config = dict(
    head_dim=64,
    rope_fraction=1.0,
    init_std_qkv=0.0156,
)
Each number is 128 + 24 x the weight over its row's rms, rounded and kept within 0 to 255. Layers, rows and columns count from 0. Numbers have three digits each. The size before them is the row's rms in percent of the matrix's.

# layer 2 attention value, 768x768, rms 0.0314, rows 467-483, columns 384-575
095:105175104111118138167104144119120106105116135121135150191123096134157155113135145064151130104161126108089151129127094170115125101115178146139103128115116136134162128151164092118118140127135148103102141173140144084154107115097141094094163154109123150114123114130097126111140105115111111106153108126146157149126125150150122112166090137147149130140167123118163129120178147171113126110065115132121144125143101105138080141163133165152124151127132120132142130134144142142118119176143107127115128144095108121139113135103142138133127144131176078128120121164112116136113152154115088138
098:146095143061146117105172131112103085101114121067113096128133144128114128135140117135123128121151158125099095149122124129135086132145103138110140114121115149150113152151085113140118083106099104133109156118126106080107162172117120098120140140139153157140084173137135157096094120117119162114143142102139139117133097123039145099121174139127109133090087148103130148123111116137123124125121177114091185137143100089153099146072144107133096174112109139122125132148154127160103157122132132107069140154076151138137132126117112096123121121143105164094117132155128131164120143154095144162
092:160103122119100109162110124124113180109123131134130114167128107095118115119108111169125158093065118143150129144087130152127119155144139152109130099128093156089109132076093126107128138153112090140112111139081128108123109136149136127111109107114151098135123112132147128127139069104123086118140107117114131110120123088178127122102117081146117137134128132119089119094115133140089121133101162152135093121106123157089107123167087086129130153095100102098143098163142104157136159107158102090118124153087102140127122123140122155117125099121070093130106113139149153111148104117140125130
086:065158145113144121096095145097138101117129125115130147106141100153140155180112118118134123186100095130124152120156129158140157126151136084169127080126135114157135106138107142111112103118131144146119101148155142128144098133094137110121123177131109116107145127161117150124107110105109129163155108127165144102163164150141123096165133130133135126127111126126135140128151119091090163109119118121118152148149126068131126094181165152135153133128137120172128154063102118165124088136149143134142119130098157130164125189119186110153120162164166079098158129105109127115089105163100103105
106:134112156109117113122130121159101144147099158156110130174155125135157112124114137102139132145135072139127119115124102121167115112153078146122137123124089131146130175136108114107122173094150181104102135121116120089093139159117119117117125083122147140145166124100186153120148130099122123117141144141137086159143102122125116161098115101150111127110158134124082122108130140133129097107116139185117167158164127137140133123105130151111098173123164161122142124138114161086159154159139103122110151063118144124095125115124120150138132104107109080147114193104124133108128151160101171137
095:161141148146110157118131090111098136105128136164152146121127097101143119169105113096100134129118125112145132114115101156123169093108107122094114138105117151122092126123134114130151148138118128127108117119125122110096119142138139124064131106118135152133126157114167128119141117112144125114104112142128144132141123109124109085118158130199096141119136154142143102097137140211105093134078186132102140135102082114123154150145114076116147146121116125118158104154120089166160100138157137112104145116074133144125158136130103135098104108079077086157092120162136149155173062102111121088
098:158177147166088138153101116160161146171103149131126141187135127120127121085095118147166141148098126125145126120134137111181139114127083161118116154141135126118149127139124112135120176116120127105115120136155130064150112136103116105184150144127153141140158109106133070128172168122163140123082148180166116104117074125177120132135101159127109121156125121105122128105135123150108129046146128160110138164122153137135169144183196135105120150151131147115134134121173144102128098133128118138131105126128129094113140092146154151159164151116115105136098161130117115151110136138135101162
092:114147120190129133091115151116133118129119152118153166175133120103121137118146166094155095117126168141116163123137155105102165102124122124127074122119104087151144125145118121127119122137105160155149124114156116130135123117140144160113124182140123128123114135113107162161146101049095124128159106155099149117156090135119129138137121123105144127111127111118177106144141113155137147122084126132116153104197126097131116112142115136081152122156162130131131135134089123091111132102115104098149113076111092121109131130122179118114125122106148089104109132135079127118111103128104112127
109:099140120141130138094145121122109095150123152095078195171140132147109115138133167134109136098122152097149131115148146138097112147123123101133099163131174124099092135148123092129118082132128108139103127120162131124193129129187124114146079122144140118129104141155156084093142139151136113143152140157154117158107146141079142118164085119117133127125107142105192139125096114113126134110124118130089080120135130127153103109139130134146136140133100157142148147156162168114113166096134117137147093119121069158111148122146130152151146090099165157138105128135135096118117149154118136169
085:151111122139127126093132140154154150120134134123074107151144155105155108147138079142087154143151107139126125111148125158149076135126114137108094129176124181149098131089110136162112135126145111117128138130102126201112128127127123144165174123153173150108141169125142119135112115150161147143151133118129089137151103137098116147142105105152168127119111132142121146112110124155116114150109132148149139155075108154103129141156125106129108073109105129106138132141116139153106116126126143113066142112130116168151119092155125166123130133108101178114121107132148145131134093116151100153
092:126200149158155112137137124145134147125123083127151104109117094097136122094106121127123152137128112114104104107125142107163080105131136159126117107098146103132158114167115106107148151114094117139125115102149162122132115112114137138108118155126102109086140115093160140108131119130145121141138140169128108113154107141156113116131084117121122129142146117123170110141136158078139118133111104093154190148155113129157108140113132170111116145122149161137107153095110129088060110128137106108143139109158129120134114136108091115122116173130147108144109176115118135128089174127126091143
102:133171118096166126115132112138118145098139139082142097142156111127128152145136124141121132098102202135132104141118139163123137169147171149119091142135143123151112195160110129132138121099139152103121139134149107126132118147133134136157133109131128106099063125150156122120145098092123171150118118144128148120145113158104154114172157119168108143066125154109151143149126105139137119085111167131105093160127079151128153115154164104116166119125132127127115099133145110136126097148126120086126135122116136133089152104161101124076125171122110156114143114135119143134139154124120099135
089:132159070101104153151107122154105139058126102090144125165125130117166126164159087099157133096112146155134097108080137151126104151123144154133126146173135151153082116139170113139125123128153117080086141126133150135136135135096125113137090165142137121094102111121150132111116152136141141117140118133107114165158148138133070138124119130163140146130107135113139160101122142108117124109105132161102115121093114136123154150147154130145104124177114135101121136167161133170128105143119106151114130156130129133144120108137129156135091129139087088136112146136147106110154119143108104165
093:111117138137155143134095127126117128087156126161140110140110157135119139144105130150121182138176098139105109120169132094134096114122133102133111109127125098152143158118144139105111100128150153126117126128122136135176131140119120126096079115124071122129168124133119134152109157102152107159121126152138134107146088133136114114106120117144132115123118170164083121152162110048074101181146093074131113102118135162170119113105100124169148093089121134115080137099120116135121127129119143130160111129115122154185083141172077096132126136186154134117133159121117140177132191126122116145
104:110127113131087083153116161128167128117135123137112123162136147129111144146125122146137123125139163154156101154118128135140146123138162157131098125131137124098130139089180138128123072140136140163122127110117098113097144117151118124195135139146156126128157150112101129132165112164095107163118086130161126140125141109135123126130130113105125116132125155136166094097089118091098146152195107129137101151127122145163150147169122138150119115134098137114125084130084193124083080128102136122186121103103121122133106151142139131115134131145095147161104101112152115123141119112143131132
086:102154146132180103036112143115122096150154150121139171125132137118140125092165128121130119133147145107126168123161151132147157136155115091126095122082110106166144104110109106150114110169116113171135112131103121127145110123148136115140134145146109114158142140136120137115072092101115136148142137158127104138096150134078155113124126100108113118096141117104107116125125142137109123131128138136083145124165137135145124087115114157110098145131133160157128101156077120148128110106162090096148144165156147115165121185126152095117154145126178117138108183142190126099083102119129125093
107:130120140085136099139168164135117109084127173097154113165162144154117129158132130132105124118165135127145101131129113135124120184125165123129103128134118116129122147117133131117146109088120125132153126092088116120115131118137129129132136140127148135127131146138141150128149094093120119163129118114142078100123141143106162131118134116098117118114119163115142124142134127081140136105160151103140102155137128162160126115102124177153144111121107185143131134076131140099096061167174144097174102090152109140100136124130195091139088166146131137125121120128108122182133169117128132181
# layer 2 attention output (transposed), 768x768, rms 0.0308, rows 467-483, columns 384-575
095:122088151112126133124116100143099111154175094157128133109135086167147139103110147149103132148094104125107116128147149160132100142160069114123098139122161157131115101166114134122097128125132126149086143131157179167137125107132130096150114127137078094164134115125126123150114111091145107113095140092140157118117119123141120143098140131103142177107150104140112126174131149145113098150080144133110124121136136092135122098127145109171106137132146136136110098112126123164090137120148148058106160171168075161150147140112113137120080115148143152142103164154143107145094143139118132139
095:149111126109111096126120118164127102154126112124111155114140131124113098164142092162151096101124151128143162107103116115142154070147086110113117119106148189099146144151120103133133125179099136129120081158102086088131128128109131133106152144110113140133107125161137145122129126157108109170147145123121093111143094124154143099175133148087105130121160143136132131120137154137101104120130147142163097155162145112112148098128109138130126141108161136093086154153097133131183146155105121127132082116122127119105088106100096104125147138151118142084114116132108150136167111108130131128
091:088153165130144110136115135175120068114131144108139091123112123093100129088081115144120111159168111156097097111084126159127092137110153163121130160114107072087100119124117172095146156095124152147129136090134153106123124136131140094096122135085093144142161140098137112100125115123099096128128121132105163152093108121111123154111122154142120131148134147113137123164137104127131121115144110093103150139136072153149090118098114105122097086118150086123136178089114150092140130117160108174123112130120149122152142171137138125134124092081123123129130162095149110112086147089152166089
086:173097101140107162138124139115117163149094107111136127096130106171145115111129136135141167146099149101150143129163100165102101134137144113147126166153114180126124120165122112104116144125146081127109113178134150164109143120152145164146144101133142119127088120127126119176158103101184124118121130121159157116142131147132113132111163095104122124087110117132125164166114094130118149144102157203137132107133130073128095113121145129181140141194142126172131128127164126163096112117115157084092144126124130160104128144117147123140106155141147118134121125172139064143122124138098092163
102:126123177147111125109155128125132136100171115136069118104098131136122132144132158122143135171118123106145104100097116124081093129143152176156101084135143117097120100168144097115130105105145139176159200101099142130149112132109148096140121113113154127147129109135109146128141141140148136134123128115131098166180104112165111095134140144087159140142129149192124104132130122122141143132161116126137102108091134073164129121129112116187125125184112098126179149143120128118094132153125116137111103110122153134099098147129112141110127110115108086143142137142165129133077152104112132086
094:120141161112144125098115115159110125110173150128112099109048111058101112147120149101142160123102131123107118108094120145089090136149125152138128135127174119076126123124092141122125134131111138124150094076128178140159135146108098106131059144103111120161139139113129129116135116133125110099149089077131111138142084118149139178148139140095161158149136125116177112151108098143117121093169130075182134164109100138120105121149129118142110152086135107113173169146156097085141103132133134141155103117158157123161130153127101134164145124075127126155137191148165145120090135091137124090
098:087101148129133131079162143151161083096160103108141144076099144174147144129125148125111137103133152103104114158099112139126056156144116098115140139146132095123103106114105142136118085095132133122093146093151118120129144110130080156123156132108142125138132116128098130136143148141123086159131155165128116126150148099146092094120107128143137164120127172184107086114110179129110111109108122130124168106121140133193133135146076114141126112162123145068140164131114123115114178165108111118147151137117139105110073150105126145162111129129082096147130140112084163139100113105114099089
091:160099137128134194145112104147154167083152134164135128112101096112146145108163132129132145114104134059107120132122094142107160126142138154125108102143112180152107094117134141123134075084146110121136145131175081166109117171098111103198122135138175141139118110135134144207126103159161160095104116139161134137137156125182097093064144126112100135107168096126087089131144120133137110132097159132161100136133138108123118082162142115155186161175132118129138101133163072152078118115125181099125097169131094150091086140123123101142099120141153166106128132176145161131111164119096146166
107:111082088185099124134131142106146161143099125143115161090153105136104136098184148151137089115130118145114157106152142087153104093149096127108137134136110114141112143096103134156142134144125122136107138131115098114118128113121127166112161109117112118125143119117105141123132122146087117140160126110122106077127092129164104100153140142133113088108118126145036129103128173135146137116114138142087125115165158102140136137131151116091121105145160131118153123128121139120127153118167111084114159123120116109106081107091156138104085175195137093112110103138069184128123098098090075118
083:113120106124131110131108165168122065131162144116119128094143155120136128141117116124134145088095158162109146116078158103122123150141101107081125115083110141098137159157128136166163126119125174151133097094111113090115103101146134132078124147109118129132158102160120110103102119123115119158129147138077116132152099072162142105161154126105121131116119141145121144115133171133101148124160089144126127122112106174141105115158102144101173143129145117091129121158145163121109157157129133181154104124105161110109117126087098109158122091117072153142150130061095183146140190141153174108
090:156122126145118111149110122136110161146156152126093087119132077151131144134135123132137175162121154087155105170127130122116128152107144155128119141152133145099114134118120081121107136123146116135142121126140179162118145101139118156146119119153172128142147111116081142178130123101150148122122117129134153128141159097127127078122130110151148134170124117135099124134107139135151146158140157173133174094057125128115140109137076113195122175174105107187137130156164093133120137109112147102118146131129088122150122088147187118130171094098133128115176096157151101151159116140116126130
100:107131110132117122180114133134113100149131100157095145105090120100128099107112154084141121132137146132109116119106141099160092098142140163134124179085123090133125127144115134126106135133085105118088122134125123153096109149098104101118125095169088162112147122099145115122104124141113100130140097131139131092086119185140077123145121136096098131113138106135125121149079165117144111120153130164099157127184137109159097117175164140136103096103147148082119168137118110131141134149146131112082151161145088110103098121098134155120125140119123155085123127140119153101153117111141118107
086:090114159150116103134128132105117055139173151145124124127139150135124158121066122127109102156094150148122131107111160140134112164153116108131119116123146104125124133107101159132115122106114138119141107057150133119130120083128138113087133147135090119098153098141130124090142132128076076151129170110121145097095098098103134135163159111123138156139140101113165127115132209143090097136141112107094155114139086153136121162143133095106122129098148152113133143142117162106118157152145074133143147138136129092147140123114116127147138090124138174135118120077138144173155124115175152097
091:154129097132125141127143137110115173135098104128091143141148085137133117136134101143117151096122123137159139185127111086120147090121135163144135121107121126127141172174168085122148159119154091108148120144079112147129124147107179164160095085149190105108101151131142109113113137136143207120150119135141092139134144113105127117168116096127121065112131156130098171129119129172110148114173139164148118130115126132111155131122115132085136146139111144114125099138116135115125103117130144180064151157094147118133123131144128115142152132135137119153114093160090098134162094139126091162
105:081126105151137090156122143121138128128151104067132167093137119105168165114142119105119099085130129167078119052114109129130127110148147132097134116159099124139130139103114141129153085162125128137138146174152088095163127133115138092083155114157089119128131119125165121093154143139098139145160132156128105075083107108164145110134130155106119084103140120153105114153142129121111154132140166117107172134157128145125113128127120115070121138084125125111139141137130169135109164144172152146133155120108148145097140161152158141140074085160094102141149177089090136106071155076147135166
085:138114115133132167164144147106157186129108090142151124111184128152125159139141128118102150140132101147174120135171128127121137131136131126147150104119116167131129108144155125124145150085142098144157111142145133160108119150136137156139137094141155128150106127095137144150145132108155144106128130117145139141139131119143145145108133123147161134134131119137117133131149086131133129108096163149137138125141163072138098127145162132154151126197127108167131117146145101177139114139108118130134105158136147158130131150088169143121107126176144110133139161131109113126119135156085087153
105:151105062159144097181118123165157130177133090129137165105108114128162124101168116092106173112157131126088129132099095130114108071126101087128091170128104127132142136157130133163129115148117115155100141153118042109129112143129132086142147092147109106135104089147127143149119133155125110125102123164109121109169117183139108132139136121097107130083143164118144092119162137126081155144149119205158167150161134116112138103158129170114114132166186105124122168120141158155093132166100143167097136135122128144116117137109096117113072166158099138125105115162136124133095145095108156124